Each number is 500 + 50 x the weight over its row's rms, rounded and kept within 0 to 999. Layers, rows and columns count from 0. Numbers have three digits each. The size before them is the row's rms in percent of the matrix's.

# up: layer 4 MLP up, 1024x256, rms 0.0846, rows 878-1023, columns 192-223
# down: layer 4 MLP down (transposed), 1024x256, rms 0.0971, rows 878-1023, columns 192-223
up878 094:551460529446545575493453471494451505484476546530424535476544539487502535455390528533504530566360
down878 090:539510423538396421581495523404462479518484460422548481559428519453556440516513584497577512546463
up879 104:423585560540492505484520559528471541469502564538559464489555522450399539396474468489437477478470
down879 099:596515472425585494528507516511491518560453437495498574483411510587498458611523479479530465539460
up880 101:525542491524508470507526515519531593425495464447418467442506602516423527374499445514569491547463
down880 099:502526508480494534516476425579372505471480489466494464557438544487410518539525470492500520489524
up881 100:493424540538594471488433463516497565519510442527565541565465449475454484468548476478435496531575
down881 101:621524444500491500486410477522449513495546456475491474533523459463390557521509524471494479439397
up882 091:509465418517479460431437498430527488487502476551540463490481493409511437497446470527444504474612
down882 097:460520615528504605527492421520411527481552468542607459587445464568500513547555481551555518503438
up883 093:570455473411459529447538534522513582497475425507560504545530554471493399551518472455512513419536
down883 094:585574511521514567510552458489441435501495463440494527558522487560527510511501583534508446463463
up884 098:491563527558476437452533545564444470499509462505510487457421493551521465548477539422556438541542
down884 092:381493578539519545505501576539478504479493465443546584497486469536523591419495497527464488552461
up885 097:484455549513523498408543452572598451520578459520489425611529569516543489531389468547492545503450
down885 099:440458544491476446428428461434509497463527545468446542482379534467533504558521493528515597487496
up886 106:453524501402475553602519440450480582497501533513465507471469509456343529520541476469562520452414
down886 107:475526564582403479514541556530532478430476452500485496454443478558551409508405431549548588501504
up887 100:431552462493478457433526515496602530508408546474555539432464560492563570453492486468538544416498
down887 095:476505476531436438478471488520486425492421552523488479387557589494568442592493509557494429523564
up888 104:498603533421497565504447358530516571476440416469455414518485493514550470428517517575452548541517
down888 100:513461522550501512574571477521447449527491530439510548455531504432512396557524434377572502592568
up889 100:551592495481523474465548508507477489506517541514486538486436521465474550481518485460413524511571
down889 098:479502569474425523506400474446557530479519496496491437561433388568511504597562463541447526455458
up890 106:392396503481498558516553503564505451486536432449510459514559509451492533479477469607410452536499
down890 106:507461539512520563545511576436466549547503573506639490468489460539562571478481571461535555472556
up891 091:489486540577497509434382601569583451525393444490518522506547475520470545510487600573436591509570
down891 094:498500425438426455532397532548501491468504491516440604594471537498612526517526447547585510597552
up892 083:426512517506573518524607442479473450485416468571517478550511512504421448477506485583554475472389
down892 095:450539468512450579433440491476433533484525574438443550459482502538494575531522436549475546452555
up893 087:586500516455480461534555543494439555464556430473385467478555532457486505568449560522503489544586
down893 089:588450540439522575516461474504504458499482462414520478474506496493478553537438520463532482473586
up894 102:612492415458537524467471474444545605505521522506456470491528483499540453545429514479559509504459
down894 093:455493487519518514492493480563456508565474573492538487510584464568458514462408535503423552509533
up895 093:414544453462501581600496514478521527478497505621455543446510459601568486501541462463517475556485
down895 087:537509428529459495540431463481559511437567514632540528566502421452529487429452529587492456472429
up896 094:468521505447509473516421524497519540510571537388398576467529431377480372562535504490424444454436
down896 104:416456571480524427429514469479505471463557553494483409365637488509471561466481492458452579493423
up897 105:514533477445562566435477488520499584536500553496485637490506522546461488467493485522511501458502
down897 097:502530461445415463467502556560481439509437530471449479410639530612553439386469497501411423536425
up898 092:438522564520562525424522452503483499452478494550522530567426525534426478549424492526502545598556
down898 096:513490500503571425511450520531648498554565486399436459503472499501512509449548484481444428530540
up899 103:483551481457526589600454513519563446521570537565550464436531512459486498543417520478495465486544
down899 099:582494411529516514470575534506489579577646572507589527470487438481556494467514468551469603544456
up900 106:542480479486557451433573487585544525563483549428560434467496609544535503552627424459395560507462
down900 102:470511473514501578449473498597408458500483494532542554419596528562487488605548505472424520530442
up901 126:511449552434501447570493500506502510516428510518475494530479557578453579479447515507414565590581
down901 122:465496493508629550489541521515528524598599482463466501450511473494581517472521538585517438433373
up902 110:598569440431425581478532401388472557439458595517479449471551540514555566406527484525467480503439
down902 110:487474597493472479508502447543420556542442454492502550461414517627554473530424502492538475451431
up903 103:597469484494556472455569466443470450455530434553461429523511538484576497489463408493523585458594
down903 088:394555503570539496549515523559480505679459472547535509460439424531380455489530519554517492529504
up904 109:500489558490518492528531587520473539501508467505556550444478506464602525527418423569568551460424
down904 103:461497466598493545556544447546478429451536515386526499447574493525374489513519522528484428507504
up905 115:513437394520549540616436433462498434523492578487454464449476483386533455512468484465469558554511
down905 115:467475430546507489497514381486570470509506532586503432528463491435564504523519537456545476520555
up906 088:457485458438544429481494479527519612492515601419507549522535520569465549452431520458452617527519
down906 090:540461427522472486480569546524470445526545599445494597454441500422475525502520422553578470543584
up907 107:505532533566531468546531562546579467480480529587463453525573486437446577482519483520524457520471
down907 101:559490532463522535474575539438463445469500447428496491472556512482463510420474521456415395493478
up908 096:505547552608389467554537593490477574565410461480462532554472427566466499493537462406524501441546
down908 093:366551467483511521529449506435456546433529505456537420499512571585465453400527542518425401486470
up909 104:424500416431489545543582426458553473535420574475508465409530510513556436519419466422394583390482
down909 103:419437564473426488487483489499430476438641472508523484562520498528435515601505489568439462470439
up910 086:497462416449555469401499555480542490557577552488471386563503437429482527491521467499542602484504
down910 086:496523544557370557564522497443521457592406461505502514449460559436481378519449512424491459449438
up911 100:585508473529516558519525407485501468544422503505504505533565586459508463579475494557532413570519
down911 097:477532549461433484501510430433606478467434482535514438563446498489598517463498493424422472567488
up912 113:521537548522479452487532494541508529538473534520585437405535518562621629454469600478432490563422
down912 106:429492494440474533577416576495494459504500567475464562509549386501450475530554416528473452494505
up913 098:526517526554581571558504482569370533611499583482501522493464509527495552503507491497457488514606
down913 092:460519560509418496573474534480472363421541449483453545477503569537463525516431448411452443549540
up914 100:529584521480441421478570514415530506507547436481435579468402568490503522450538436481594569534452
down914 114:532543498468612473544392519495550504490496479580513539507545555549514546465517518478446469583507
up915 091:525545478473549462470384499526395445570425547507527431426576492469520550453577552525569479467489
down915 089:534393569536458479575527527520602482438553558511520589467450517496445518532515567423434540541579
up916 094:510495462508468550567487561537512531506437551505445528458535575490514393514464447455489531451495
down916 091:449520486512540558514512548468534481505541579500518487405520429462564520503474582545420490518419
up917 113:522453540472474483497424434501527513517583471498502454477597487482552573446520439499534466420533
down917 108:479522539504453470558388485427600509543432432444444443489438445527475492535427581520554458519425
up918 094:556518538443542429527516531527501538486511423503518454478478529414442514484514519409522369456572
down918 090:450512479536400495469563563422450490460450523461514529483464445553556527503487557489582487510473
up919 110:422488555615526528573511522507481498579447616486526475404437471497486489532442396447474556547463
down919 104:558486410491548519562486545450690497448509481580403575579572534487557523584482546524450448508534
up920 103:476566479450515567596352429550514468505440439487476531535530491474436538558505433559497498549515
down920 095:542587473585556507521557476485518540515482584547479474380438484523536525474450509413499493532598
up921 121:550497498434576541485488606585538542524549524529496484485580449495460527490494472552478564559473
down921 109:397441471479507484497495556473470431484491503407470533490581553419379483452481539548427512484599
up922 114:527512523445496566529539528468507557615475487425491507475485578474522572516475551501545462414417
down922 107:541496449509450495435600498426509567447568426509570486524473525524521428527508484495545515575471
up923 107:470474407336434554469520494525484459498531449461381469502508586619537459601532515524509485430489
down923 105:530538557571534521501565505484513501555471453510559511565538559454522532585453440500504510467482
up924 098:412564453617542506435457413446491494626516435479457449480478479500477522552419491417509548622557
down924 099:461421484414505501498510542499494533518482467504458526512475477621448475520557488503422561500515
up925 103:485454404508474573464479391547444438512509515486512521485421473452515520522473420449441481430581
down925 101:499426497498416403517430575434558515474537494473568559483655556551531445413544572566494452553457
up926 102:477486528475532531392664470463453425473542534512436596478578518510479362511569442544458429542522
down926 106:521423436467447458517553469429495556465499481539591465500399500438496437563533595477473566619529
up927 095:535555461467484588490547529564465477431477578427449341517537560400459518510478551485534498486562
down927 093:550560597536466433545476484482459502528487507444525464459473459461569516523569520524482527472518
up928 098:599558637440570546507613529499520445461486578512525471480538407410521508515496507524550491495513
down928 097:470372531503412417472502486458453523485440588497487463547440445575494603444537552513507518569526
up929 110:461519576544470573409514542531479454483465547538481483521489538482381543491511517589500460534562
down929 105:504496629393446430514500565459551593489519483523569457435537485472566544454475575439455578515498
up930 109:488497519514465456490494537492455518479568552471508534428462436556502557488478483483464436590412
down930 103:426553432635509533497443419518587469526523509512510471515566524423474516539491521488470520494516
up931 106:527487448455499475487561480519442465463551566494476458471493559460398549482526575584495405573504
down931 098:477568521553429551475533484533447557458582484536551540584519401476539465516462489560476517436553
up932 099:514529479503490480463562495537477477514523460512402455504627501434501371533518506452497535488463
down932 104:536477405560497534438533424500495534485465470538471511481599463540481360433484483536463425512511
up933 096:565455561453523526425525512551447502502466488524484489456471477445500451493437514570456456440572
down933 102:485449607528468495445548458482471562522518526533444474500498448510491469563507497502509573474491
up934 095:524466545441452493475511434482505441545514517540451466496505543587436506445436450511502391515553
down934 095:550500503559571425407502467537504462481452483421539434457579457531503475449488533587504454435511
up935 096:421434465434488525504589516505497526578503526439498463466513447574517512524513636498452518420548
down935 101:472547583463389428540480464487395459532544545533507509468447450471446540498485421559561433531555
up936 087:498532467399477445542483532535497508468438552419475494448452521565466515495439444551454505454563
down936 094:577513505405588469526499423427457557478394548581480530569527543544542489545497403523572561459487
up937 095:514493506443390511496460497494588587472524519493476553539457373466468457584518511502513483471479
down937 100:514453508495464493643583496542487443512463404557475531483363445548549547449506542511495499482553
up938 103:554383453510533553460504476434560589421567490521379437595459570529520440499519486474558538382510
down938 104:490428507532552486482479507619496410538537525470540491580528529518566509461546461505520435509436
up939 095:508497496451527526495570531510515510500495525539472494466539391566566518523498618535444436496465
down939 096:448555506490517603497500607419472453452412542506557513483588446557515583503476452480475546493639
up940 095:552570434352402542471522492639505491413434524533541521456436500492473555492553463501420511467466
down940 098:493450602583506475560453452437499467482525483424460486545478375481518466481533456454498528567597
up941 108:438515497500505463578456517490674480548488480485378523429588444640446590506500467551533474451510
down941 103:393561478443485520489447433459475537496473526470643504463408472430489516517566515431577567482438
up942 099:452535512431466522438512468471599512477504566498530514459569419456460553513501468576541506489491
down942 108:425496481455518499520382621513535493580425481464506509584507531449512422433489501582488451554555
up943 091:517522485383504467445419479505549514564453461478563581616460433540323484440458463499490495425540
down943 091:532476579551437556551465573413411477480519565539523451468564472468576570533504525602534470575500
up944 110:374493564537425475430505473379455472457467451513464450485458495574519481501539428441593530480511
down944 115:608473425441580479500470528552417539463474489545501479528468482466521491447505587478521514546460
up945 091:524502534532609598474438471542447470575571496432512559474564596516508550531478632484500488563521
down945 099:514520518446411495466464452538522476487501448486486433531478484492445421460540632536453570472484
up946 103:437457540513553483556421544501534471458442516485597525499553538363536438465449499429437538447469
down946 097:546415455489498480544508525484503490550560576539510580497462632454507472533510487459416490486507
up947 103:430474425479516440462506458518578492596454483444424459461512430594526494509564446486578512412470
down947 110:443504519483501469420509485499544479419449421455442529458529585453530494571479502471644551498505
up948 107:566476417419568458460420540490503486507565473485464462478537473495603433399506444522530399485532
down948 110:554501442464463484440472508392582514493569548580471490518536451406436537497575460550553450444552
up949 088:435475461568484477441487479519413429505536543573487465422471493588513541460467482458542500548470
down949 099:430529511541487424566597519501512544516525528448400537506555460495502526555435495502490504466553
up950 097:533526520544547501431565539452587553501510493458503466390574532575358619613415413357495569592509
down950 093:512515436439450516455424495516491419525524547461492433641471487533566450425543564664559563420534
up951 105:471549470514488534446413435633498581517476509478537507479555562576484442472583440512555471478519
down951 096:512483542454407582493505521402457474508522512535559483428449523472427564476497562442519551498542
up952 127:466563416514354432529561465443487510468500469433423471571393530529507442565549529599517438475428
down952 140:498452556514657529431468561551443544541477544557606519430568458491498550412491449408467588484522
up953 098:473479517538541458517553469498516528491411548561499577513476514402409482446494573529595535453452
down953 093:426502527443520539437466519450486473558492494404509473563411474515430564443536473474549506468508
up954 107:489495466539461468494487511486505548448469465606445450434539356451441535500570449560510532467516
down954 113:522517586523526502509405500525580496476589622660561451629545531451383561495431553532480561519500
up955 100:507509475484429469438488481435477456466519474539516533547533465470512464493468497514591528548399
down955 098:506500506472556431530487445441562479452501445491527514562498572552564505542570531535475549537424
up956 113:395526449481495399525457557444497529577606581514550480410474466453542522475470538558593518407536
down956 113:450481392548488530433649508447586471469534502509499474494495538435495455506474547485397521601597
up957 095:476511597455374437520482595461417509508580409472411486451463574480469473391495510439420515516567
down957 091:558604518552542626404465450511537515516484490451449436475516499503558457523487449439419395509479
up958 086:525523469473505433458508597485500562494527479578512517580501502522427571491448632565427457579520
down958 093:450425639463566426530417524473489557502499510500494540526472446600568665463438446462446559514523
up959 117:519499390571515526438485475522521432512566451472528449509552501429445442573527518486573553435532
down959 117:533628586462498432538480524452510495411507554431476541417513497516533514498554479489391474505409
up960 092:493394461369551535504462460538395582494416488456465507606513587417586550515494460495481528615464
down960 096:423536568441511445456442534504495467557506520445529500493551521498461558528418519485495495467518
up961 091:485491457503561463444390565546442549558464470563473526461501471578422498440423499443523528498502
down961 091:464466446629455443504536424551544425416451528465511522463428485521504616587499546460501494522503
up962 093:522534475579497564517516482514485408474427494555418494497513391402558556447473525458470539549474
down962 103:524454527577478500498400500493512501567513506475559568560517593445512484475433495580539522405547
up963 116:537491531479489513597512524527551449548515564410533505467594487436443530463523502504456497537377
down963 118:539482597497397399502470498454527464436433492493523516596474503533585424541634440500486568553489
up964 094:548547513511500450554539418446521468507493545494434550490515376401563510497575500540473405507475
down964 093:434483540509392550574385485499433479454542551463476473625518585478524492451454509535477472591549
up965 095:519500503467435523435502535396525459433539441508509465501586637481488477545474529463675453495440
down965 101:445471541513638494464466537528421596469491492533490486510491395573470546474506503450333501445454
up966 103:532520517478499533484407561435547534468477567469463486548507521494476544475501554530547580573492
down966 096:560499482563487593481563597529566436400580497458489498485449486416441599451493489500619554570537
up967 098:442507460449566421461561569525470484595504485504461471563447497470551535462553457492561510446584
down967 093:526392474520495448506526489436452480456469611540415445496560478485534545481536490470554555481561
up968 094:492519426442529418465454462516472628503549397466476535491512456480548499459440541481553525524446
down968 094:487458507557476529514465516496436512460564507506566467466492449515536507465530452491526447393451
up969 106:476537596523595465505414587490554493406532491440539488493449555480557508532524482491490585459485
down969 107:487548609544474476572471420503551545527562518455512436537487555510564537442496498556520453470601
up970 094:525507486453470412560572436446414495438484524505382496400518471546481586455448463458569409486468
down970 094:470548427493437561586472450507478489506484474476497564545412568477505520612465408559538467369576
up971 095:495505495548518525475567601523437365494473526556441399564438534480510573551531464472521359546503
down971 093:447543496444536534457522491552545587503488499546513374391433490541513508493444520458547594438551
up972 104:414399576423509519488522478498628546446477541500537501512549542498515488458469497498498540498486
down972 101:524535419409529470525514483552528523450497503572529540529525558510514520510544417501378491488414
up973 094:481489495526509601559461526535526456536506528530548465535388442533452463598479475509521534495469
down973 094:562508495460593474444513513478489587486469430546507418494525507421424508465454551525459480540571
up974 089:519479532423496446448620515560546602462510575495528484499495480498494508508401499511636449476509
down974 087:533517476569518542511516454464482409551533486476458501531422583477468444507557454512467432542489
up975 096:487478502452504509546518454513484481477568498496555558490526550661562471527486466551550460492556
down975 104:475507521607474558450462487452459423519534470508541532604465512511491487433419491469462431435590
up976 097:476410612494493494463529547567440476477497509438505531457362633561445487511502573490547489466447
down976 100:475489515475545387430474533431552591461469468514459370523546430540525544460509565567510548405490
up977 092:497489404511519472444490463496495554489546510560547436518637497520481520467564531491551481465496
down977 091:489514483565356518415443524498483468567515439467517556543564462550373505527490453468555504519468
up978 119:499472519533461406414548586462460503556505469451565487489531442533446569527429487473537555536470
down978 128:623539430512549531538552521545482548510497539570414564476467543526516416506472495568505449529497
up979 100:483525490449509476531550506497594599477574588459502447500530468439388566495523431442443512530515
down979 103:455553516526470467525498545498544579454562524475491465569518493457496449392458402614536431398495
up980 105:517514447475434551464492511431609575424455494512484433471442527500523534544523562498472538463445
down980 103:539532550537512510485566409532532515535591416429444451475465558410509560568530512502596473550455
up981 108:418483491488566503493525499376542485503569434433514494486530510526523397367511560488386521564466
down981 108:452486594516440575454458429489508430399443543380529479546566526580497529545508453491485485434494
up982 103:578538563474485526523500550469474478480459515544475494456418558498465487468514530507558515469509
down982 103:472557470390496577459415457586537479512470527513488428463487544491504532454491492472467418506481
up983 087:469568513493450475415479455543489489423489561525492499511594531467473560553413456531522531564536
down983 092:482471495593574539479561561503466451530461466498474554439488508506431493534560453468569561430568
up984 091:564537451566478503457444503498561511562569530559466501517501452536463545529408533418459420450457
down984 096:534540577415520473533543471600430579564499440514544435516443384507477452418554523521459505583485
up985 099:595596408486474443440505423536378561504611577490411562450543493449463498476399437508518452454494
down985 100:559445500530551469583461492508475509439485449473537577426394422458516505566584488536512505578470
up986 095:458476487523478448604513477533510445560584531482527496506527549526504393549489531446515499501560
down986 094:525555489509624490590464453545481508492513608480476501506505457439486550555571463592498530582417
up987 099:506561528517528548469503465496571476457483478499500564457528498383457444455419464485516507454481
down987 102:547439378534578535501491482526450484552410502440476480448511522560520501516502440384466500485503
up988 105:469508532386605529509527548481486520618561492531481473452487521419473435490503440420510493448620
down988 096:570440470578493494474501511405488536434585444523534538569477494478552498533524543504511469509330
up989 100:377499566540467448537450565499522452436602508465540420505493512534450591459563541565509516504465
down989 099:574544531508563463506457489562565545589496559510454471585558441366586494506430457442525512560503
up990 102:374561450536472473492409520486551486546466487492478512574548467420530515545551500430463472528553
down990 100:489509389533574556498530479548508429448451414571587455539462501445513551505471446448444515488556
up991 096:494558511522558576507576415566504555380601505568489447467505527541531487448520483542523467459440
down991 091:624553455499480440433482550536533463460489516481521575574526494511462488527465623396554548526437
up992 096:403589599561483527459475550492453382520494475537493435458464568518421492485456485554536465458617
down992 088:499390425571688604457539496501503485459462522463515503519554476535478546492549515518483531458467
up993 101:523503437563505545477505449489520360539432463446497489485417464516562537429467567551553465557467
down993 103:524392509519452431505518438516525424456536473556471509528530493455464474574446478529500454570515
up994 095:532490527399541491555540353508470510449519529459556471486539496644499479482579464530541523530533
down994 088:571520487549495520443502442490530564548540568490566482517538471401537553485523516509490512463411
up995 095:494514579566504437518500467516477417547535475483500493538462501557590531436478501488503492525466
down995 092:446526531568479475539502476464411413476480525461415590534453500453481495505543558498376516438509
up996 095:479441488551561466477454528602451471407492490621414404476577403493466515509463581532583462419650
down996 092:556620537371578512506521547476442544526453475524505518521442580514418459542447526467472652532589
up997 106:440586475567467498510627489444574495438568519465481586499489424588515439523492508535494458458537
down997 108:450529434595467490529528559503472548529547553457491504517466350445450476485516497551567492502539
up998 105:568494584536415505513553597549491492420533450454481505540422470461516541417568485452555430595420
down998 106:479596458536541473528536482513422503560490506524538486514519523490462529473531502532462585534474
up999 101:459487527446584539573500542528447526540537511524439489494475525527593487540507484492507537374536
down999 101:545530504576513474486463520570497487533498533532480540544505486547614524374422482534491581526514
up1000 098:501582513419466525581538503520499580457434602521561434507443482587484490574549508482491359562465
down1000 095:467441565522551547499537521441512522414648446505460486446524559464511539422540422565453578499525
up1001 093:477507455519532560500563455433439495516485493454541455521575509462513429531551481502512484505464
down1001 088:470563528460458503573505449547469533568505482499435499498457450622527494556561518509532486441557
up1002 097:589514548548594430441482542420491490541476489553556524550427502428502557509556517497473481445567
down1002 094:440464481424559518447478455460524514455458513494581531513534514529496453446386453473485432544536
up1003 089:590551512453489438461437551480516495589491469471422479498536465428476525527423510484423431497470
down1003 090:491438488465417655490561546526485510494435503541596552477450496473509537524554423454420474546526
up1004 092:576499452466473570482461542477481477428505508518455474516469613507458566507468544464457439522497
down1004 095:467459496518584481494570523604498472555557447526496457501588408504544511510426447525607486487539
up1005 103:569553517517434504460485527424584488415528518508536517519431497504502463518468465452512505506481
down1005 105:514430481524517365493374575525542452459465535490431460518567498438448561528474458491493505444509
up1006 099:494531458509516585518476536583575501464482569446522456566488521583513482519454552539523479527476
down1006 105:484508510462478595464563497534500465460445541476473545476442537593563545471573481518464518517448
up1007 099:474461574533518488417435474503503497557509473498465483394463472535633516519422580491502600474455
down1007 100:481507476482430531426475477549458494496521516535385470545586556533562621522492520453501571479487
up1008 101:521578570502551462501554452509404535495598542496514628559444495402393525453489517533491437537414
down1008 097:528466457497628521467403458493498560466416495498568586628553656500391461526525497440527554469503
up1009 093:471477464553484455562452378531504433435521579466515591547473552489439446479484549502616407539592
down1009 094:532502399538516496504451480477540473507502490498512470582476602452529508465489482475506530552505
up1010 098:379508472554407507445545485488434467524450562509469494538412528494571559493490563499502565505548
down1010 102:509529426547586579505497448490404467529497561514509546493572534549539430541418525597497497492519
up1011 121:527596488421526480380606467444415598490496440447486428545489548540498535518541448509565541461392
down1011 118:431420452553466488524611562386487524504492491435598512508450430477594513479439615549510569449435
up1012 093:502517463505456489604485518551531566609491479470448593588550592510509536546419421534546498426575
down1012 100:514567523546535386375546485501452509487513493475504529488551516607390551552485512450601567463431
up1013 093:561483505461583446409577436584509573543529410472484549494554538393582420526500473484382522504602
down1013 095:555528493583459628543444489500410460496465450410452598477484447556456525582542450513511473552523
up1014 087:485487482415475466456553547545509518538645576525502515567456490500428471576564469472603550440482
down1014 085:526533556594498490472458435457504469498421500443523484413480505454492498427490515584433479484576
up1015 108:454477508483414473547446521500499520601431535540477503391538478574590529437470532445561481580461
down1015 111:500514531508496540460420408523446568469457531456462564555571452523437595543587531435474422517490
up1016 094:443589552487518535624438475531484488480470486501518522522542542448466405490580451517525575430456
down1016 098:533438556553512514516470465493404544460474495501472417467494428602511494530499493449397483552538
up1017 104:570456395615453558531509573501546532561533458543447516544431528535532465467446497517495569489507
down1017 097:435444577431420519512515488530495471454553581570455440506541483466526484417482460578517475540428
up1018 107:464522538509458519514512487548492521524497456485494555556493543489543549516367496500583474440493
down1018 104:560515477486558515505481500530492516488515496550534584465448490528513568482532555488578397507435
up1019 100:513506471550484547547515490529456535543576528465465436404465422463579442484472537401511476447515
down1019 096:505436509529523518587540480496493529512470473461587604441477462446525566520465486517365430617517
up1020 106:463501450536509510540495385522542466461543470602505519565486565526504526498525447508506485389495
down1020 110:506520493434490459488546617491560562503450499537531558371511466536512518464450531468432513538459
up1021 096:595529531510657469552567530643415470486528510439517546478464431501457443507621458545393532541462
down1021 097:473474497515558509403550505451517617579492475566511375475493429527563539444502525513527479496476
up1022 100:583476527497459421515511463502420524529653506478520481520471520503380459587459493540573586528520
down1022 102:486546373486547518469508466467541526527463543475507606505478491444455521489507511451435442423526
up1023 098:568490480444490563434538429462585521461445516554551488446447504510506542531457543513491436566574
down1023 093:531396477581609525476449510504407495565479525550545542535494453468464489484548524425506468527510